Weights of a small transformer language model.
Size: 14 layers, width 576, 6 heads of 96, MLP 2304 tanh GELU, vocabulary 16384, 65.9M parameters.
Architecture: LayerNorm before each block, learned positions, biases, tied embeddings.
Training: a variant of Muon for these matrices, 9511 steps.
Each number is 500 + 40 x the weight over its row's rms, rounded and kept within 0 to 999. Layers, rows and columns count from 0. Numbers have three digits each. The size before them is the row's rms in percent of the matrix's.

# up: layer 6 MLP up, 2304x576, rms 0.0888, rows 705-764, columns 384-431
# down: layer 6 MLP down (transposed), 2304x576, rms 0.0442, rows 705-764, columns 384-431
up705 099:425517540539470497454570557496497459468478475448549461456488475525512552555459437541553468474460472482444450463484471475552540503421496566471491
down705 100:548479468411510536524499459546501479535483512500493485516542529515549560372487519539483542503498486490498489482593475503516533430502492537474474
up706 104:527544487461541516497540515524523487560497543478502472459497426545525462490452513441455442510566552474491550497490489598487529564526503497562450
down706 105:456537493587486464513445497518568490474470504547519459568468488561556568540513510441559437503538475485526590484498536534495498539492507573418521
up707 101:444539542486522569536538588440534560497515448490500473475432499418459519533516538529466470525482432545457484520535543536538525468538507482628508
down707 104:525489493471550509545451579467496495513461526484540556502478484493440496437460456550467550537477464487551454532481466548526454551544481538558491
up708 097:484473477499465534435506515389415520542498523468482522494496466466530515534555579476477521494415523412566509542500491501449529494507557500504580
down708 093:482526508470474482495451538507522562587488509517495523476499535567442394486454450523544509578493487498542504555474453459518442485514487470493472
up709 105:487466457518541464495507504471523528539486457497564517408479469485520507434560514513464442448501478588539470512494446491505493494563439571490479
down709 104:541497521533483551489541493446427514524520481492488390538475482456548414622477470421476509471575435464530475510501500512545510465522480505531588
up710 099:566494524496485471531484474485489551392499555535514445469529452447489554518438461466545484491500523521464494534444497514479410470473487549535554
down710 096:498489479506531498541570527568512545591464479483452564490496528512552516487527462489504522489488496524457498441487565502459462495492557540499422
up711 101:511497504521522505448513459509469481506582510498464465441544462548466509496476534511583471557507503567471521522387569549508493498523470512550515
down711 100:437545456531532519572574500481538487545526542478570478577432552455520457473468518403426446418494425503510499479490499532534473512487512545510485
up712 099:520479490483481444556535580435527517472524483487496480512475528538422468563474555451506438498477463507498444532579513478466499495559479533563461
down712 104:463450447441440513441481565542569531485506475505535547514568582479512468486515479515549526504518479459518476515520441519457462491499461478514456
up713 103:525498494436461461534539490489521543495479485454540497562552467530466538434510521476512459553445476515536451451484474490458545510543456541485525
down713 102:533563553519496553516452482546464457404450481512544412440463431405484495505474491576466479524466537539422465439490439495514490567584546554441596
up714 102:535584499570463491486493484484484527533479441516476457460533469467512513524544449432528527470472510504520508440471539488471473474497511544471582
down714 095:529566547516520554520495567518521529518530511452499515486484544541533533510441503463507532456540443524479527490498471481513506508528521484501522
up715 096:534518338466540441544511512503492489465540545481441470507444445486538530504428509490559481520502531545433455444454502520557550545538470523469462
down715 093:471425494540482591494473433456526525571468528482591569503593523465417554499504519438519514491519547480473486523524592518470527445491469565527568
up716 107:476440522544558506538556541477572509477473509573485484560520559471483615510481507498471511532547484519533488543561533507460495399531430512544451
down716 102:466513528535506461477474510452533464492486582533496551505419486499513479499441521486446512565495563516482441489468443516545543488435509446468496
up717 093:476511522554472502473498461493550496532428471480510556524494459530467525515558514442562480515499427539476486491492458550526450533650480554535496
down717 096:504440447527525529442529511523523500471465482547506550491506515454477472547473516543489578558511531544513472531583476479516487465470485522456515
up718 102:558537495463502467473496471487527529530532489509517430537553459478523512543465470544383504478578551489490536481522520461519494509540570591499484
down718 099:518558438551548563440480479461457452546468530484527582562506462514478477586483485473441542524577520505560548498540487532496434482482527477545522
up719 097:507468471504467480508562491510534477507477525490452497453454549454498482461469503470493501388479505510529477411526552516446556471472480509500541
down719 102:467428528467554545475549549488463509441569481523532542524574556553423509529528458507540584495510508510491536414476494581499563470507487476436454
up720 097:539583544459456426495465551453462558451472530502544492421535499477499504529444468560487509496566506486561518560524431458548551551467480509543514
down720 101:486469472444503509522579457511396457555486507504554497421526449476499403544441437473519516537545481553536471480486483502469497502473502448473565
up721 100:461546547501509517518466560516481484581419536539557481399432439459430508517464513460503486500547524478531486474484484537479490466484516564509501
down721 097:570490529534523478488439445533562417501499460513444513503497455553496563462403521449529502486469479447526480447441467486572470519525560461519564
up722 104:468551467446519508457485473549584474493455502547602491524471498438414443447452504500569514450507527485492525557516483506524534614493526558519475
down722 107:474477537481485497509542478523485461486465471417480499523442497515478475444493424387436486435463518527506500534544429512484550558506523597532510
up723 095:556503526524492535538558573522534579473510483550466463568455475607468485529530426430499490518499472527459436493471514503466500500518443474508435
down723 096:455509497489496456458515526514516446505463487511523552496473471529514478489443566512554488459544487429477380440492454490476464502456554507478462
up724 105:491425452416488532519543523478493539495486503551487476475455524496509486436453604503476449463449460511517536500484485526556529545487497438424449
down724 108:521485520531442563479529482548396513484536519614468579484518508524494478473497493530526541553515501509424484501510590494551447478439531483538473
up725 094:520508489467557515475538500476506495600493505519503555515495475535442482495498514491504471474489504495507573514446479576502584425464466475480528
down725 093:486537503445502552520530432552504565542526577483477513494461507473433455546505522478484492442491583512492443539498461473534581440494414544465495
up726 102:427435506482518552492523535519570478495484542504525556457450490470478533514536516485542565414504506516488504477517515543526513466547447552475468
down726 099:514555527523524549433413568455528514526488444521496486443561543516517466527474468549487417488425487426496467468487560505478510490487491510503523
up727 101:544473504393534563494460498520530444470479465478507517521518454507495454539520531422510487482591451527567526546536505474540591464566453531562457
down727 095:520493531528460485494410420508494485494420471526515507515523526490531528501518493555452486449538584470536487530502481425534520497430451434488533
up728 123:516502503578448505585482480499456473537514414468472460492483451491554524534523492554484437534425539489501598513526457514461537549560512429473501
down728 115:518512546543514517533490466519529556449467489466487556598485443492531545555496485517554489446460505553499515521484513472490557532529475359468430
up729 116:511509519458469504519480440587532449501486470518535574523475492516585483526487467490424559491564543455573561486507581530483496609491498501517506
down729 115:572508532537465531455500542489512518497502477473498447545544488536455542482528546458505517436493517441476494487525560541563504510478459589515454
up730 094:575544489548619530529445484467530497532557560530461507548494543512477472546492507525554500460453540488498484504460428505497535472555575464487498
down730 090:503490480495462359482518468501523472483506463487458456520538464523519466448554520471506511446492524462479530464522601582544481504501498484437504
up731 100:497501533462451535517501489557483488476575473501481431479495516496533541537502434482503468615486522517523526449457442469480479475486506487478472
down731 099:481467440533452495565480524490544548465450503413449442546537528509495436581514467476493449460458495480573499477482468490472507463559538494466507
up732 100:545507501535478529533548464477467437478549499486509523464513485490586511484474501438500595531520448469492488478527504485531501469499549498514401
down732 099:554474498560484577490515538527530516549474469546473475507484616533547481524522478467507454540489576494403499527516558453488592558593493480434508
up733 101:513523475570531469503455551443436485465467485528473517502524578457485535435410498485507505434435526532496499543568483533487532495492462482542556
down733 098:486459574499571481455490488471596441496465484463507446523494514448516533513497522474510454520416453538511568534564488496512590550509538540481482
up734 093:491513538503474492472480486516523496521464570475460519488570533543451547480508494515551519489492431493520425478518543505547526471389546485429458
down734 091:500490478481465526452434527562571499528490562541414437548470413508550542465507452523509424423476515567492509456476515572475561515517554480530499
up735 097:589404456516524531525521529450511484472526512537524470485465492506592559453446535496493513559494529527624561464504529561462434507507403466516438
down735 097:504496521570454563534536508536502473532561488531520503483446524454522531520522590569516514456460545505533443410476433509518484550486498550546485
up736 098:479547540480535438515469497519513487535458482505510410522466529591516501455472493525509493454492496545503501455452585474467542458461515538487470
down736 102:550551463545434523463518502418494553414520534520453521478491470478463482501533532494476547445485461574488453505490455469518481503512560481485501
up737 097:441484488518525537442546552525532551472462456467532432496507528476492402592450452544454546459520431552441512535500523546487454545481530505557495
down737 099:579538543512524423473506486447537544470478512434441505553487542569502505520517483469510507454499547468483522508534505572512545513468488495518479
up738 105:508519548507515504591530444443473444511506515544424457514436585584538509526555403500589448428481508508494538525428447600522485512480486526497483
down738 106:553511512457466452425553440529515483482490466416519527473469498427480501567528530495487501439510490507464501461573545520536500558463471566545457
up739 093:485527487392510528485495490523543512446490527514444490525451523504519530525467487471479547523448476610489420457537528508518520472495522476499492
down739 101:468387452521479558452563465490513457512546518495511457523521460469536558543556497502510549499538495438484570516538483416484485548438515578604541
up740 092:503570452527458511498516438528465468460523488573431492532508487541494537500532523486483475511451524598566521524472511475506541466500489568539508
down740 098:503458440524417527457458487507498496502529524517537479470487468473431513581492499485489486501500519542548467503460532504500504462598498521468488
up741 101:420470541437502448497495576482472506451523437519458529496520518529535574485365488493503425510446495592442540498536462453465502510548469529416424
down741 103:564515588491472456498499501474450498420497532454566464492504524456483452477517540492477472480451459495450492404523540467471399519505519559487518
up742 100:422487502485540469441578563565536466529483467526471492521492427472495594470507422527532462484494485504569556449474500438499449505442424505507506
down742 102:445486514429476522561425500508516449581511534448465414469502532520489454468537501494525508530503578480523505467564520449476469483532500522416468
up743 099:551433481500518503519510418455557455503486488540555518502533453516507505510483511438460505534562477466457409446570598566509500510519464464543527
down743 100:544454466563443504541477533512495491491451459473553578493415588549478520474468489565502504508537488505466523526503533466503436466484512375520474
up744 099:483446479526555558496491502491488471462490510527473461478501465549518490491507497476520440535501373542465501525476504451443511491507563519521490
down744 099:528497476563434521585441503533476463549477492459491480474492445496489426539489408478494491519504537518502511533539435511515506395469480528500427
up745 099:403479527500572492471536503438516541507538506507443416548514451519561534468526504472513519492464435502503520462443521547501481518475492501527461
down745 098:475407517566486492554476490446535457490533514451505403457601473426533558536493528561465532506486513477516477431481499507487541573485522462508482
up746 105:492509491496571496495532476582456543515479485503555580434607451471506524550504456555490525471525539534546549477431471504507474415454435507474393
down746 101:528482503393520509449494452515465579530515630508445619557560514436466515463518468523546459520483527539477420528495505561572535512457480486505527
up747 106:498508447460472515464522545493530578535461491528392521541449456544451539462413543535483504476533508498556526492495515560507512520461552462516566
down747 109:490493527454471520489564476493492557475487480450559546519506534519508529434517525481594508521424529550504536549519489491480567558478482537446499
up748 102:476497464483535543414542516410627499433478502510548497486499529491456471467534441503575469544442516442454464530519474468541434499509522553535515
down748 099:449521524491476516481458552525531554425479527515467465528444533540506485516453475493563520557415531455426450464483501573457489520463459460493512
up749 102:455495441580513497483490489522473562491462456521498452445508497512507513494502545505537500550496456465537528485544562551502479441472493480550475
down749 097:439507515513520535559473508562564504484469493492440432480607513448512548546501445513514505559588488474535457500469548489485494431470529474533576
up750 115:424509496490480456440446450460513529440556546416460469493492476427530494476515499549489486516605509441528538547481454454486504494589443561460482
down750 118:513444555515484468534501413470553479460574509521496517490497528405508418515499486549417449575541523477494461523546495474500492516489455476472542
up751 094:533473458541422534502489520533509566470491528520504471537388537530560460493493471531492533542589588518462473427493552529459521500499522534483534
down751 100:465490496527534515501490553475513424530484533515537616572481490521480472525505536491544444444562554522516399505532471493567547448512495552457464
up752 096:465504530555492590510516453561553489498514490464483450527503470491497551506514459408605510521521619505526424451531434500536518529579494473538529
down752 095:575506501523579563491455438433470504531528495537534452509478511438550525471450519487513477526493445458593535505555535618489505508425473537525505
up753 100:467475498476547455408425515539460510499508443417537457560501516554530508476509422361524428459457443505515481538558513496461526460504534596540481
down753 103:468538537484522431499536484564532497460526531554498517475544510527533480508536504492484528501465478484458585488524468533525461444413505527524563
up754 093:482496435523514441529501520513441510493504537516487503512514447526521443486450477486543502467545531473515491441509440474484431441472509454417599
down754 090:433486497535580475481435433451502528475480493502528593491499488469529454454470551533430516425446512578450512467592554500513471478455473599541491
up755 099:502435484443544529570549418604527539528492504521558515487524501489554450488479546550491481480519415472544542525519443507491550499440452460454559
down755 102:479415484498463494431497441531474445530456460444525540512469460475501555566487504507543502553473437441522464530415548493562492552535488407478488
up756 101:439460467494529501447570473421484458442450505527432519516552450509501423467413478490527514478521538509537444540494503458464459565496490505568510
down756 104:559477526561449493495547499512439554490477467483479448485495498512555571437501507487547541468510520505453509441511502516460481490535479435566434
up757 101:452533552493466507470533505491443497475499442556535509564514511493516491496551504491461500552454565489562512448498507487475499465471523443458585
down757 097:489552524512487526454519503442475571459530551476487462538450497570501524463483537485456483441512459506451483493513512506471435646549491509442452
up758 103:497527507586490487452463515534522484534539513457564459456412517507471498590502574520590455435444549514502494549532545472550473505485541515533542
down758 102:476517452520509541459506501535457470530463495494497481543540551495479568544491489521411454472444500449549539472505482383442449530457545438512511
up759 093:587510530462473530439585497479425456539523516570476437490562506456430466471497529455500474453424597448387526456446483434509489465490521515494525
down759 089:503492489495457483434411434531531452490553444477514514477444472470500474486550520538455439494548387534438515487534512476504469492463506529440486
up760 096:500553524543539538517476467539448443481515528571526434532501494489539492478494393491590449456513493456593455566430492521529584502512435509502532
down760 094:490479542486473516497393531553556446634399520521509466504534431511521418558497451511515405524480495537450475531405464548471430453427490437535569
up761 106:541483508463446558462487441410479497490434541551497533558504535498541519526418577542519561494505442461448529537534497481521476493529503531552459
down761 107:471411491467523476530478507534567452487539528497429461531525479486521490429449512492563540469552527534468494503487452535469452477552460469562498
up762 096:498530482459492453445461494486476476436467516492464537492480540461453520526453494427515481398555482501476524494488474474543448526560430499532475
down762 096:503435499485479596546469553530566489502489512513548526556538553528540445441538524478471562450527518453428446474510464440488506527454502413515409
up763 098:537413474517446516422446608474510526471382511461517527482502404469489511468468546500444561523494513451519463480521512558538442515445538446522507
down763 096:479450537516508527600418473462555428552495501413488500549543500411525573489486529552555487547506529508562523516527420513486447529530515511512513
up764 101:478498419489500531436544508471520534552506513558458454407520490456491416510496564554550534505480528501482515499552421455560493517507445510549501
down764 105:467486451509550481416517465424429514528512459532508518457469541499516546531609503507470542472475491574543573493518488598560459576554455538508466